{"n_layer": 13, "d_model": 64, "n_head": 1, "vocab_size": 8192, "rope_fraction": 1.0, "tie_embeddings": false, "init_std_qkv": 0.0175, "optimizer": "soap_variant", "grad_clip": 2.0, "batch_tokens": [16384, 32768, 65536], "seq_len": 128, "dataset": "wikipedia_en"}
Each number is 128 + 24 x the weight over its row's rms, rounded and kept within 0 to 255. Layers, rows and columns count from 0. The size above them is the row's rms in percent of the matrix's.

# layer 6 MLP gate, 192x64, rms 0.209, rows 48-114, columns 32-63
size [ 89 106  98  92 102  92  90 103 108  91  98 107  95 104  94 100  94  95 104  97  96  83 103 108 108  99 118  88  87  92  93  90  94 100 106  90 101  92  93  85 102  91  87  97  98  84  98  89  99 101  95 104 106  98  93 101  97 103 102  98 103  92 102 112 107  98 106]
[[100 133 108 118 160 146 125  95 106 118 179 153 143 114 138 137 114 124 147  79 153 173 160 151 137 152 146 104 125 100 101 121]
 [171 148 113  85 133 148 147 137 100 116  97 133 118 121 130 125 128 128 137 151 143 110 117 130 113 164 112 144 138  72  90 127]
 [124 133 104 120 116 125 121 106 129 129 163 172 127 141 172 140 154 157 155 174 149 136 158 118 127 145 107 157 142  99 142 153]
 [ 86 117 183 117 114 125 162 109 109 109 135 123 105 136 111 109  97 101 109  94 124 133 138 156 165 123 117 147 135  85 126 106]
 [114 144 130  93 123 116 149 158  95 110 109  98  85 123 118  80 128 102 140 151 131 135 133 132  96 120 100 163 116 108 113 153]
 [127 165 107 107 135 111 150 143 142 103 142 140 135 137 159 120 124 109 138 114 139 156  96 121 119 106 174 123 184 133 122 135]
 [134 108 101 109 133 104 104 107 109 138 101 120 137 110 152  84 152  86 101  94 175 168 111 142 122 173 157 148 126 180 117 130]
 [159 124 138 128 130 141 121 117 146 154 146 166  88  96 106 137 131 156 136 119 106 154  91 100 169  79 145 121 154 154 139 133]
 [127  68 116 167 124 168 123 124 135 118 158 145 149 126 139 154  93 169 101  98 128  97 122 134 174 149 148 117 155 142  85 128]
 [128 115 102 177 114 151 129 193 118 123 141 134 175  90 151 117 157 126 187 155 115 154 149 120 115 124 132 118 116 122 123 151]
 [137 134 137 142 134 107 102 145 121 154 141 194 141 152 167 159 126 123 162 148  74 144 109  89 124 107 140 161 130 151 133 141]
 [102 146 146 103 119 151 131 151 122 113 167 149 162 161 133 125  98 175 116  96 119  97 116 171 151 122 137  72 125 112 105 144]
 [144 143 115 144 125 138  87 102 119 135 123 151 123 149 153 106  98 160 131 112 134 116 180  95 176 132 139 131 167 119 121 110]
 [126  97 148 130 105 146 134 129 136 123  79  79 145 162 127 129  96 103 112 140 119 102 111 116 105 118  88 108 107 123 102 117]
 [135 159 120 142  92 108 131 124 158  86 106 118 105  90  92 126 113 163 119 135  72 136 103  98 111  88 124 138 129 156 132 136]
 [130 188  56 116 120 119 139 141 148 140 111 169  82 102 110 137 104 111 123 126 117 106 125 135 160 101 130 131 102 144 132 127]
 [144 124 148 133 100  92 169 118 111 192  91 102 105 132 105 139 104 109 157 104 151 118 134 111  73 114 114 132 177 119 130 138]
 [ 81 118 122 137 107 108 153 124 151 134 113  61 108  91 108  90 122 117 124 171 129 130 132 149 144 167 156 138 111 152 102 137]
 [119 135 116 106 167 111 139 109 138 131 147 135 121  89 163 122  91 126 139 122  76 133  97 119 126 105 150  98 105 121  90 152]
 [119 138 117 126 164 124 105 110  84 144  91 162 106 171 119 148 107 151 136 131 129 159 116  99 166 115 147 198 149 103  95 124]
 [152 138  75 105 109 117 124  84 118 161 113 149 124 166 119 132 104 153  99 127 148 149 175 152 144 161 119 151 100 155 121 159]
 [121 155 139 138  80 150 129 113  90 169 165 111 138 169 138 133 133 130 135  99 137 150 101 153 173 155 153 124 135 136 129 109]
 [ 89 147 139 110 120  86 117  77 133 112 122 116  81 130 134 128 132 105 155 170 141 159 125 141 188 126 160 159 128 140 108 162]
 [135 123 117 144 118 147 105  95 105  85 139 131 118 117 165 177 142 154 165 144 131 156 154 106 156 173 155 108 127 119 126 124]
 [133 116  76 130 141  89 113 120 120 150 117 142 143 138 102  89 121 139 160 129 151 154 155 104 148 148 122 156  99 131 144 134]
 [118  78 103  89 102 114 120 137 102 126 107 144 147 116 102 121 140 125 153 101 115 113 147 141 129 106 155 137 107 129 150 186]
 [120  88 101 117 131 113 118  97 112 116 116 130  98 128 106 119 112 186 125 192 156  66 144  97 147 165 136 144 130 159 106 108]
 [188 164 123 108 123  75  96 165 110  79 120 123  77 119 138 106 132 129 148 109 123 107 109 143 130 120  97 143 142 131 135 139]
 [143 172 113 119 139 166 146 115 166 144 115 128 129 149 126 148 142 117  80 156 132 129  96 125 121 145 112 185 161 123 117 141]
 [117 129  97 130 109 163  96 130  50  95 114 136 141 160 149 152  98 121 116 151 105 167 134  88 159 107 144 161  92 124 129 140]
 [152 126  91 142 169 113  95 157 109 106 103 113 122 113 145 126 125 157 132 140 135 154 138 100  80 116 146  93 138 147 126 138]
 [111 126 117 112 127 106 121 110 126 100 119 145 143 138 141 154 135 153  95 120 102 151 137 126 128 111 174 143 129 126  73 130]
 [ 82 155 127 149 137  88 155  83 115 163 126 136 176  93 149 147 175 132 111 108 126  81 141  93 129 131 155 114 129 146 100 152]
 [164 129 117 143 172 130  97 148 139 160 169 110 144 124 154 117  89 154 142 144 119 146 121 117 114 132 127 116 129  89  72 104]
 [156  94 126 103 118 111 115  62 110 107 120 113  87 137 126 143 159 138 112 155 122 143 148 118 127  97 169 131 138 137 143 152]
 [137 105 133 124 138 145 124 127 120 105 115  96 162 109 121 112 139 117 134 126 169  97 146 148 120 118 104 156 181  87 127 138]
 [123 159 187  77  90 143 156 122 109 139 127 104 127  83 126 125 171 105 116 128 112 171 124 150 102  95 114 119 102 146 120 127]
 [111 128 153 102 113  76 107  53 111 105 120 102 109 124 121 101 126 130 121 110 133 143  86 133 134 137 128 136 116 139 167 121]
 [116 117 143 132 119 120  94 160 126  98 140 124  99 160 142 119 104 136 147 163 103 122 114  94 115 161 180 121 139 141 130 124]
 [123 112 108 101 146 185 144 111 133 117 133 206 136 127 156 124  97 114  75 124 124 144 120 105 139 122 113  75  85 124 148  92]
 [131 190 117 119 110 103 130 162  80 184 146 167 111 133 130 121 152 115 154 127 117 113 136  96 119 145 148 135 134  48 152 141]
 [115 108 107  98 135  50 125 161 147 125 126 150 140 130 130 137 137 125 135 146 149 131 111 138 128 107 100 169 134 167 124 127]
 [102 122 122 139 136 129 113  98 124 121 103 129 143 121 124 111 121 151  64 109  96 160 155 105 129 107 127 143 142 134 145 114]
 [ 59 122  94 138 127 102 163 131 123 149 118 137 134 115 116 144 153  90 136 107 123 125 125 132 125 108 132 120 142 128 155 101]
 [110 157 118 123 114 187 160 133 119  96 120 157  71 137 133 159 145  90 105 100 142 139 160 150 144 116 149 110 124 119 117 125]
 [116  95  93 139 133  96 138 125 130 150 126 128 115 133 134 111 133 121 118  79 140  80 147 107 175 134 112 162 127 121 118 147]
 [129 107 123 131 102 101 153  91 138 162 132  65 120 118 164  94 113 115 120 146 114 133  95 133 122 129 146 138 149 115 173 155]
 [122 101 112 122 147 135 113 118  95 179 154 143 154 153 127 157 118 151 161  85 113 113 113 112 136 138 118 170 159 140 172 109]
 [129 111 123  85 119 168 122 159  95 135 101 141 119 116 130 186 130 139 141 115 136 139 140 184 127 119 220 141 114 115 122 115]
 [100 138 103 167  95 145 180 136 120  69 161 147 135 138 121 116 145 135 136 131 116 146 163 121 119 136 104  97 151 122 104  88]
 [168 126 133  69 149  94  96 137  96 134  99 105 127 144 149 127 111 129 160 120 152 116 105 101 149 137 125 149 143 124 135 144]
 [162 122 117 137 125 133  97 107 126 187 144 133 159 170 136 111 132 157 110 136 182 144 127 116 171 121 149 126 119 131 108  85]
 [138 105 158 110 146  92 135  98 142 122 111 108 135 125  77 104 118 120 116 130 144 152 114 156 101 131 121 145 143 140  75 135]
 [127 172 141 132 189 104 138 121 128 125  91 150 115  88 151  92  97 114 144 109 129 128 101 115 101 103 152 114 127 149 121 130]
 [ 95 120 130 135 132  93 136  82 135 163 159 112 142  97 122 137 101 148 148 133 130 135  99 122 140 167 146 214 114 155 105 105]
 [108 114 135 141 126 156 142 130 135 163  95 149 128  96 126  97 145 140 153  89 169 116 134 139 129 106  90 179 120 121 121 100]
 [149 166 122 112 125 140 146 134 166 166 118 158 146 127 111 133 138 136  54 159 168 105 115 124 126 164 121 111 100 148 120  99]
 [144 155 142 132  92  92 122 109 108  99  89 139 139  69 130 171 135 143 130 114 126 146 129 139 195 155 152 124 124 159 117 116]
 [156 119  70 146 118 144 110 101  93 158 117  89 151  97 142 141 120 154 142 133 160 111 101 129 104 172 108 123 179 118 178 119]
 [116  97 144 124 145  97 137 127 151 126 145 151 119  98 124 134 128 109  61 123  87 134  69 141 111 127 130 139 117 166 190  90]
 [118 110 182 109 157 138 133 132  97  61 113 122 130 101  93 112 116  95 111 130 126 120 135 133  93 120 117 128 143 125 134 128]
 [130 109  87  98 124  92 146 134  94 138 162 151 176  99 145 170 120 134 125 152 106 178 128 149 108 149 154 114 116 155 152 152]
 [ 99 139 109 146 125 106 128 111  94 145 103 165  98 105 115 140 132 142 157 106 164 106  62 102  86 161 105  90 141  99 167 153]
 [132 114 150  99 111 136 168 121 143 131 108 107 114 127  98 122 168 164  94  77 134 130  83 156 164 149 123 138 114 176 100 152]
 [148 156 109 103 104 100 129 138 105 115 120 134 128 116 105 163 133 130 152 130 129 137 126 129 147 118 105 191 114 105 127 151]
 [159 103 122 117 137  86 132 160  82 118  87  95 134 134 102 129 139 140 139 119 138 164 131 114 155  85 101 116 109 142  95 162]
 [156 136 108 124 127 128 135 127 143 139 131 119 120 111 114  97 139  81 149 115 170 103 134  94  75 120  67 127 163 122 173  85]]
# layer 6 MLP up, 192x64, rms 0.19, rows 48-114, columns 32-63
size [ 91 100 108  90 123  99 103  97 111  96 101 104  99  95  89 103 108  95 104  93 101  83  97 107 103 101 102 106  88  95  94 102  97  96 105  93  99  94  98  98  99  89 101 100  92  92  83  93 101 105  94 100 104 100 100 111 106 111  95  91  95  86 101 112  99  96 100]
[[142 113  95 113 116 100 130 125 130 119 109 124 144 177 119 114 161 121 100 124 127  70 166 111 133 108 151 138 100 176 144 121]
 [142 126 114  92 139 155 107 106 154 137 121 152 141 126 100 183 143 145 120 140 124 108 102 140 124 138 139 114 144 163 142 115]
 [115 130 127 153 104 133 167 132  99 118  84  63 104 152 106 125 136 107 118 116 132 159 184  97 127 147 142 135 133 115 149 125]
 [146 102 102 121 103 129 131 101 109 152 170 130 112 170 138 135 125 139 149 117 168 130 152 112 151 137 119 130 117 136 137  82]
 [124 131 116 100 145 127 127 125 141  99 108 152 105 129 119 133  86 103 137 109 139  79  56 149 134 143 134 129  94 117 137 139]
 [125 145 115 131 137 140 143 132 146 141 110 134 121 138 146 115 146  84 171 128 122 133 137  93  95 192  91 116  88 151 126 116]
 [142 140 150 151 137 166 148 114 148  95 152 166 148  91 113 155 121 124 160 122  93 143 169 139 120 112  95  79 163  87 167 112]
 [111 140 128 132 115  86 103 105 139 140 146 143 150 117 133 126 144  75 152 134 147  74  96 157 116 133 162 156 113 105 127 126]
 [114 125 165  96 138 161 137 104 100 112  95  97 140  92 126 135  97 148 167 134 152 121 127 107 156  97 133 129 117 113 122 152]
 [140 121 111 127 119 123 138 158 191 142  85 150 153 105 158 145 153 118 143 195 134 143  95 158 132 168 114 135  94 124 116 132]
 [100 171 171 106 150 144 113 128 120 140 130 132 127 142 119 160 103 110 169 168 133 164 130 106 121  81 132 160 138 128 106 121]
 [116 114 148 127  93 131 119 108 130 109  98  95  66 113 146 152 115 127 171 125 131 125 161 118 150  96 144 145 137 120 164 133]
 [141  98  72  98 124 153 139 131 128 107 124 152 134 112 136 137 149 106 107 147 137 113 152 150 146 112 109 122 120 163 117 126]
 [145 120 125 139 109 116 105 135 113 128 162  82 195 142 138 140 137 162 124  97 161 157 132 116 157 110 142 146  65 112 113 183]
 [ 93 118 104 135 147 152 114 119 158 159 156 133 142 139 120 143 117 138 145 130 157 122 116  96 176 104 116 104 135 175 132 180]
 [ 81  88 165  97 180  99 122 101 103 141 128  84 129 144 110 121 135 100 144  97 134 131 112 136 132 122 128 172 137 125 157  89]
 [100 133 123 115 152 193 127 125 104 113 154 126 121 140 106 133 110 114 114  95 124 137 139 105 135 133 173  93  70 109  88 118]
 [137 123 136 155 100  96 108 142 166 141 106 100 122 114 115 141 133 131 122 139 118 144 126 157  96 188 160 146 101 116 101 125]
 [144 154 126 153 136 122 158 161 117 116 142 100 144 124 122 132 156 155  92 108 120 113 122 102 121 119 103 147 157 150 173 139]
 [ 94 149 106 146 106 100 129 122 139 117 179 127 134 178 146 128 129 178 139 170 149  91  96 100 124 118 128  93 121 149 161 155]
 [144 115 167 138 133 135 101 132 129 101 102 119 118 133 126 111 174 111 165 137 120 141 119 163 129  86 132  94 131 101 109 126]
 [118 119 162  98 122 147 105 134 108 112 114 162 141  91  78 129  92 124 133 137 142 131 203 133 164 103 157 167 114 105 124 146]
 [106 140 146 123 104 108 101 116 145 142 130 154 127 166 168 157 112  81 113 142 137 136 150 145 117 124 125 127 146 106 116 135]
 [109  97 114 154 176 131 135 143 156 131 163 192 153 157 155 123 106 118  93  92  95 109 158 123 150  94 134 119 152 119 114 147]
 [162  99 126 167 124 105 100 139 112 169 100 120 178 143 106 131 129 115 165 116 152 102 149 130 116 158 129 113 153 108 121 119]
 [128 107 158 121 116 147 160 169 130 149 141 122 162 138 139 138 152 140 142 140  84 109 102 122 118 107  83 108 145 100 112 151]
 [125  86 119 111 125 115 104 109 168  99 104 152  92 137 127 109 137 116 147 163 125  87 114  84 152 119  99  92 107 128 129 171]
 [114 150 106 121 109  88 118 156 154 122 122 150 117 133 101  86 157 113 106 106  96  87 127 150  96 118 153 150  98 132  95 153]
 [162  98 140 163 111 107 154 101  92 144 125 117 128 138 146 110 127 158 133  91 124 133 121 121 131 141 115 115 121 133 110 107]
 [111 128 160 137 191  78 109 158 155 102 128 125 109 102 147 137 109 125 143 152 101 110 159 126 127  80 108  78 121 121 105 168]
 [144 115 132 133 104 108 150 110 131 106 105 106 126 118 130 125 154  93 156 119 180  93 155 158 143  96 143 108 148 112 146 143]
 [ 84 136 144 131  80 121 122 116 130 131 123 143 114 126  95 124 151 134 143 124 146 141 121 140 132 134 117 116  88  73  99 133]
 [136  95 167 117 128 117 150 176  92 115 137 116  88 117 100 128  79 185 118 132 123 184 121 170 135 104 129 134  89 122 134 136]
 [126 154 180 123 147 117 134 145 151 118  99 106 150  93 153 112 183 136 126 145 104 126 191  86  89 130 154 132 132 119 125 132]
 [125 135 125 117  96 159 181 171  93 120 140  91 126 127 102 138 157 145 123 136 155 152 172  98 128 175 120 170 127 137  99 121]
 [164 192 152 109 112 122 118 126  99 108  99 125 106 111 152 190 132 130 136 138 113 125 140  94  75 159 151 121 103 147 108 105]
 [123  80 123 123 126  94 145  94 168 136 164 141 102 122  65 127 130 143 125  79 156 123 119  94 121 168 179 123 132 142 148 152]
 [121 153 159 153 115 113  79 160 141 139 109 131 154 178 136  81 150 175 142 112 154 105 165  93 105 132 115 139 141 163 115 149]
 [180  87 139 127 132 166 128 147  93 128 148 150 118 118 141 103 141 127 137 139 103 159 159 155 111 120 171 157 142 117 135 115]
 [137 131 103 134 118 164 164 151 113 154 161 174 142 154 175 117 122 153  96 125 139 110  91 125 142 135  92  98 160  99 124 146]
 [138 109 140 120 115 137 112  88  91 134 118  99 118 140  83 150 148 164 149 177 151 119  70 104 101 127 131 121 110 111 140 143]
 [128  99 143 124 140 140  93 166 140 116 107 171 146 133 109 101 175 135  80  82  86 133 110 169 116 135 110 134 127 173 122 112]
 [164 110 130 107 115 147 129 113 111 108 118 133 159 112 117 138 149 134 154 115 100 118  65 137 101 138 157 121 113 188 130 117]
 [139 100 106 180 118 134 153 164 147 157 105 132 129 160 113 137 132 109 139 138  70 124 128 135 150  88 120 107 117 127 100 151]
 [118 147 105  90 153  61  81 104 130 122  95 134 162 131 148 145 111  85 138 127 108 131 144 120 134  91 132 166 136 119 157  89]
 [144 142  96 148 112  60 125 104 165 123  80 154 123 117 103 143 163 125 115 109 150 125 114 173 120 121  91  85 133 143 161 111]
 [109 103 150 138 168 159 130 140 118 108 140 174 141 146 124 136 157 148 148 145 142 139 120 173 134 101 123 126 136 128 118  97]
 [146  95 118 132 106 126 125 160  93 121 137  78 112 121 150  75 113 104 125 145 116 122 102 112 104 136  86 137 105 139 128  90]
 [ 97  95 111 114 127  96  74 128 138 120 121 106 145 131 149 153  99 168 179 123 152 118 134 198 117 107 154 139 177 105 133 137]
 [166 145 181 120 132  77 127  90 181 156 120 122  89 122  92 127 127 127  93 126 131 131 108 136 139 137 156 167  91  95 163 172]
 [125 125 134 177 146 127 125 139 124 113 116 139 140 107 137 142 155  93  66 141 111 102 127 147  88 105 117  79 169 158 118 150]
 [106 127 109 124 157  73 168  93 128 124 101 106 132 134 111 123  85 145 147 179 150 170 164 144 156 107 147 150 112 133 135 136]
 [ 86  91 138 131 147 155 136 128 126 122 140 148 119 126 113 114 129 128 123 166 106  93 146 150 121 118 119 130 114 125 127 169]
 [133  78 132 108 112 124 208 101 114 152 102 140 119  88 127 144 134 104  99 129 111 111 146 103 176 123 134  99 104 147  88 149]
 [148 146 173 128 149 119 124 140 125 144 133 104 114 146 174 135  99 130 107 148 138 109 139 102 120 129 121  97 127 108 141 147]
 [155 130 170 117 139 131  60 120 109 129 149 115 144 153 149 107  98 136 128 161  99 117 129 141  85 147 133 126 120 181 126 137]
 [121 104 154 104 104 125 121 113 167 132 147 119 125 162 126 102  94  87 125 124 134 133 113 169 106 151 161 158 153 151 126 157]
 [136 108 123 179  93 148 108 147  90 103 117 143 103 151 140 141 153 170 104 135 169 135 129 116  80 160 142 125 123 120 155 101]
 [139  65 103 143 143 149 118 129  94 105 143 125 161  80 106 127 103 110 141 120 115 138  90 118 117 122  95 143 145 105 115 145]
 [151 130 144 103 138 118 150 154 158 178 106 131 136 128 133 126 132 178 149  88 132 150 136 134 137 150 109 141 107 128 125 165]
 [ 93 117 128  95 134 149 129 152 115 130 140 111 133  83  93 140  87 124 156 127 106 117 136 133 157 118 137 132 130 136 125 109]
 [148 123 128  93 136 103 100 138 109 127 169 162 142 157 170 149 144  66 147 124 168 167  97 142 118 143 140 135 126 156 148 128]
 [145 123 107 167 140 152 106 113 103 103 166 130 130 125 117 145 148 147 119 123 198 124 130 147 121 114 125 114 128 140 183  98]
 [109 120 126 133 107  69  98  76 141 105 131 116 135 156 158 166 141 124 124 127 139 126  97 160 157  99 139 123 154 139 102 149]
 [ 72  96 111 136 114 122 151 108  99  91 115 163 140 128 126 175 153 119 130 133 140 120 165 130 157 147  94 155 128  92 115 139]
 [ 84  96 151 133 134  95 117 106 108 129 161 152 165 159 146 114 116  98 132 156 111 129 105 136 110  81 117 132 152 120 139  90]
 [131 118  95 151 141 159 104 158  95 140 148 143 105 147 118 109 105 132 112 148  65 128  63 143 122 111 153 143 107 130 110 179]]
# layer 6 MLP down (transposed), 192x64, rms 0.171, rows 48-113, columns 32-63
size [ 94 104 101 100 114  97  97  91 109  92  99 100  99 105  95 101 105  96  99  89  94  82 104 108 105 100 101 108  95  88  95  92  97 100  95 100 100  93  92  97 100  88 102 101  96  90  96  91 105 110  94  99 107 102  96 106 108 109  91  96 106  84 102 106  95  98]
[[ 97 134 159 152 133 111 179 132 141 157 126 167 135 107 117  96 144 145 127 151 125 165  98 104 144 140 135 122 149 121 114 143]
 [133 128 110 140  82  97 116 148 137 174 132 140 142 118  93 159 136 139 144 134 107 164 132 135 117 135 113  93 191 189 161 136]
 [119 165 137 128 145 124  97 120 158 126 138 206 128 127 127 125 119 205 110 125 124 128 101 135 130 111 131 154 186 135 167 149]
 [ 74  77 132  89 146 118  97 128 139 108  88 171 113 151  92 100 103 112  76 116 144 133 108 153 157 130 148 139 130 122 159 154]
 [117 130 124 159 132 108 118 121 132 149 122 131 146 122 133 116 166 163 145 128 138 177 165 110 144 115 113 108  99 148  80 128]
 [149 150 147 117 167  99 129 118 132 122 157 172 107 142 123 124 113 115 111 123 145 115 153 124 152 103 171 111 184 105 150  91]
 [138 142 125 117 111  92  76 160 113 142 124 131 116 140  88 111 117 177  95 126 137 123 144 128 133 173 136 166 191 152  84  92]
 [106 129 136 116 136 155 162 148  84 130 134  83 133 123 173 113 123 160  97 108 139 141 129 107 165 159  86 122 164 122 149 154]
 [120 110 173 111 145 120 147 133 119 139 129 115 105 152 179 146  77 121 126 154 166 125 121  99 151 124 161 121  84 142  95 103]
 [141 107 119 158 130 138 137 157 125  72 143 120 147  64 110 117 169 119 152 120 163 147 126 112 100 121  84 134  76 144 151 152]
 [164 125 129 141 116 106 128 102 110 113 131 108 152 133 143 160 143 159 127  91 124 142 120 138 137 135 170 135  86 121 124 103]
 [131  86 129 109 111 112 167 156 129 165 127 156 200 133 127 108  78 125 137 141 107 128 107 131 132  86 151 131 161  94 135 119]
 [145 193 199 146 118 139 129 118 161 132 104  84 129 162  66  99 161 160 114 134 151 162 122 114 143 148 135 115 138 138 110 116]
 [127 161 102 103 138  88 125 154 115 122 173 139 120 113 118 118 167 171 113 151 161 126 129 133 163 175 147 145 147 113 130 136]
 [142 140 120 122 125 119 151 138 184 121 147  62  97 126 135 135 181 178 117 113 102 114 103 137  72 116  98 155 115 136 144 108]
 [131  99  84 125 132 165 162 115 143 145 132 195 104 135 129 121 109 135 145 155 111 137 177  71 105 111  76 121 116 131 134 129]
 [192  93 155 126 110 116 125 117 122 145 104 152 137 148 127 156  88 109 171 127  72 126 134 132 133 102 113 159 167 134 126 121]
 [170 126 134 150 137 136 108 182 115 120 113  66 155 123 100 154 115 141 171  97 118 143 147 166 113 133 148 136 119 120 129 141]
 [119 140 121 140 121  74 140 104 172 159 105 113  93 147 116 149  90 111 143 122 125 149  91 107  87  98 119 125  87 156  93 109]
 [ 88  96 149 124 148 144  95 104  98 164  83 117 123 135 114 134 134 139 151 154  88 137 193 150 178 123 143 146 140 114 110 139]
 [ 99  94 113 102 156 139 165 123 135 153 167 111 161 117 112 130  91 167 119 134 159 139 157 126 137 107 133 120 177 155 160 106]
 [149 153 124 125  87 124 102 140  91 151 117 119 137 115 147 115 123 113  65  97  93  97 124 140 145 136 109 109  93 153 162 132]
 [ 86 105 132 142 148 102  94 163 100 121 114 199 147 134  96 119  92 168 145 141 114  95 115 148 153 148 134 100 103 162 144 132]
 [ 98 126 141 103 112 113 117 126 143 117  90  70 153 158 122 102  97 201 123 130 133 158 156 140 125 116  94 114 121 154  87 147]
 [130 118  95 143 134 120 110 141 135 111 137  94 126 146 116 169 108  75 157 146 138 126 141  99 145 123 140 136  61 103 121 100]
 [132 143  85  94 148 109 151 106 149 148 103 153 131 118 128 133 160  92 121 134 112 109 157 150 134 113 121 133 104 137 146 135]
 [119 139 151 168 158 135 112 110 150 115 137 108 149 108 130 166 151 101 131  94 177 152 113 144 124 138 119 120 162  87  98 114]
 [134  74 135 138 131 181 119 112  98 103 131 102 151 132 140 138  89 121 115 149 130 155 145 129 131 155 155 109  94  83 108 117]
 [114 100 146 136 135  95 139 155 103 133  93 100 120 131  92 118 140 141 145 120 147 133 139 121  98 103 134 147  96 173 151 135]
 [163 122 123 149 115 157 115 137 112 155 120 151 215 105 129 144 106 152 106 122 132 127 130 118 140  94 105 107 145 128 146  87]
 [116 147 135  85 118 152 155 125 124 125 102 112 100 138 116 103 114 167 157 100  98 173 137 100 134 123 122 150 175 123  95 136]
 [146 100 129 122 112 141 115 137 135  93 109 118 159  78 154 103 115 146 146 113  89 114 144 113 116 128 131 132 177 136 130 136]
 [122  99 114 143 141 126  84  79 100 120 105 145 138 118 143 135  86 125 115 162 110 123 126  81  92 111 146 138 153 118 145 137]
 [ 87  90 132 109 110 127 110 151  98 120 122 111 119 145  92 100 110  76 120 108 119 138  95 151 148 135 119 117 119 109 135 124]
 [ 71 149 113 155 116 151 117 112 145 115 139 155 141 113 109 153  89 116 123 143 122 111 134 161 128 108 101 115 151 125 140 152]
 [140 161 153 147 102 147 134 109 133 157 109 131 104 140 131 174 126 133 147 108  63 150 154 109 151 144 162 127  95 176 122 105]
 [152 113 145 117 125 147 104 130  96 148  88 130  83 188 127 117  81 122 120 167 115 113 105 144 107  92 163 126 142 131 117 108]
 [129 140  69 110 120 134 122 107 134 142 146 159  79  75 143 119 102 119  95 132 123 128 103 188 165 133 109 113 100 114 153  97]
 [140 138 146 145 109 111 104 128 142 146 127 160 142 134 146  97 129 111 118 117 152 125  82 109 153 138 183 151  51 146 123 127]
 [137 141 158 122  95 113 108  84 119 119 139  35  96 129 115 152 136  62 156 107 138 158 122 138 130 127 116 126  90  90 103 120]
 [128 121 140 121 120 120 102 138 113 146 135 119 134 114 181 110 135 108 128 135 109 160 174 144 137 101 115 161  90 125 158 123]
 [140 128 145 134 144 110 139 116 141  88 143 130 167 122 112 144  85 154 135 132 112 124 137 146 169 128 117 122 130 151 152 141]
 [152 122 133 130 131 123  92 134  85 177 100 118  80 150 116 136  92 129 126 147 147 124 107 166 112 161 133 126 164 179  98 177]
 [130 128 154 175 145 167 174 122 159 176 104 127 141 111 104 130 167  94 159 159 138  95 112 142 133  92 124 167 139 129 140 142]
 [138  84  93 133 150 129 137 150 124 170 153 187 132 126 135 170  91 121 136 150 134 105 125  73 127 150  97 110 121 123 153 160]
 [136 137 150 134 124 114 107 137 130 105  74 116 149 143 113 109  95 145 127 116 138 127 148 156 117 137 136 143  83 145 151 124]
 [ 87 115 149 122 117 110 150 118 122 172 103 159 144 153 153 105 116 143 149 129 135 143 127  89 120 131 110 138 172 130 101 160]
 [130 114 114 134  74  94 143 107 162 118  91 139 103 197 171 128 121 105 121 157  94 140 146 119  74 112 129 120 133 141  88 133]
 [169 120 123 108 135 142 159 114 104 166 136 123 146 116 137 106 172 118 136  94 108 113 187 109 151  94 105 157  89 110 128 131]
 [115 131  87 120 150 125 121 116  93 157 134 173 141 112 123 171 104 107 157 152 161  84 128 141 125 164  89 124 184 169 147 159]
 [168 130 166  58  86 132 115 127 114 122 141 185 137 144 113 110 113 156 165 129 152  97  98 119 117 151 135 143 154 125 169 152]
 [104  98  84 140 110 158 147 165 141 157 118 111 111 115 133 122 159 115 132 114 118 105 143 102  54 103  76 118  87  91 137 124]
 [146 125 102 137 125 130 148 123 114 134 142 114 144 102  99 139 119 134 123 177 115 160 169 141 112 115 120 125 154 131  76 101]
 [142 181 135 157 156 160 108 144 108 123 166 145 125 165 140 140 106 136 155 118  84 125 110 142 119 119 112 130 168 133 132 108]
 [105 151 134 143  96 101 140 116 126 130 158 163 142  93 103 104 121 130 141 154 137 163 148 146  84 134 114 158 119 146 170  81]
 [124 124  83 121 166 138  91 143  90 138 136 145 132 109 114 146  87 173 106 148 148 106  93 152 120 136 109 130 169 145  87 149]
 [150 159 106 147 133 125 126 122 118 150  97 171 121 180 121 159 123 144 147 134 120 121 124 140 122 142 123 119 103 143 129 142]
 [140 105 160 125 157 129 166 125 142 131 163 128 137  72 134 114  85 103  98 137 137 105 105 120 130 119 117 108 109 142 128 106]
 [151 159 112 127 124  99  97 134 166  78 112  85 132 155 155 127 148 136 124 146 110 119 133 156 113 117  89 103 133 123 148 118]
 [177 160 120 116 131 123 121 104 124 156 100  94 118 143 107 136 115 155 163 161 122 146 147 110 143 151 132 156 104 147 125 164]
 [119  97 104 113 146 136  95 118 123 117 121 158 139 108 130 159  93 111 129 110 122  94 119  92 180 132 104 111 116 147 149 143]
 [124 116 140 131 122 114 137 120 146 125 145  85 133 118 117  87 172  74 167 109 132 116 132 121 119 180 106 109 116  89 152 119]
 [121 124 115 105 115 112 134 163  98 130  60 141 130 160 151 122 125 128 145 108 149 124  76 139 115 168  86  78  94  61 133 140]
 [ 67  92 131 133 127 136 149 139 189 123 141 124 130 144 117 138 101  89  79 127  85 107 138 134 112 141  82 118 142 151 156 119]
 [155 118 115 117 136 143 126 131 135 100 165  92 100 133 123 119  94  79 142 125 108 126 153 133 127 105 156 157 103 124 152 113]
 [105 114 125 120 126 163 161  91 138 161 123  69 130 125 122 137 113 147 153 101 121 103 133 147 119 150 122 114 138 138 119 152]]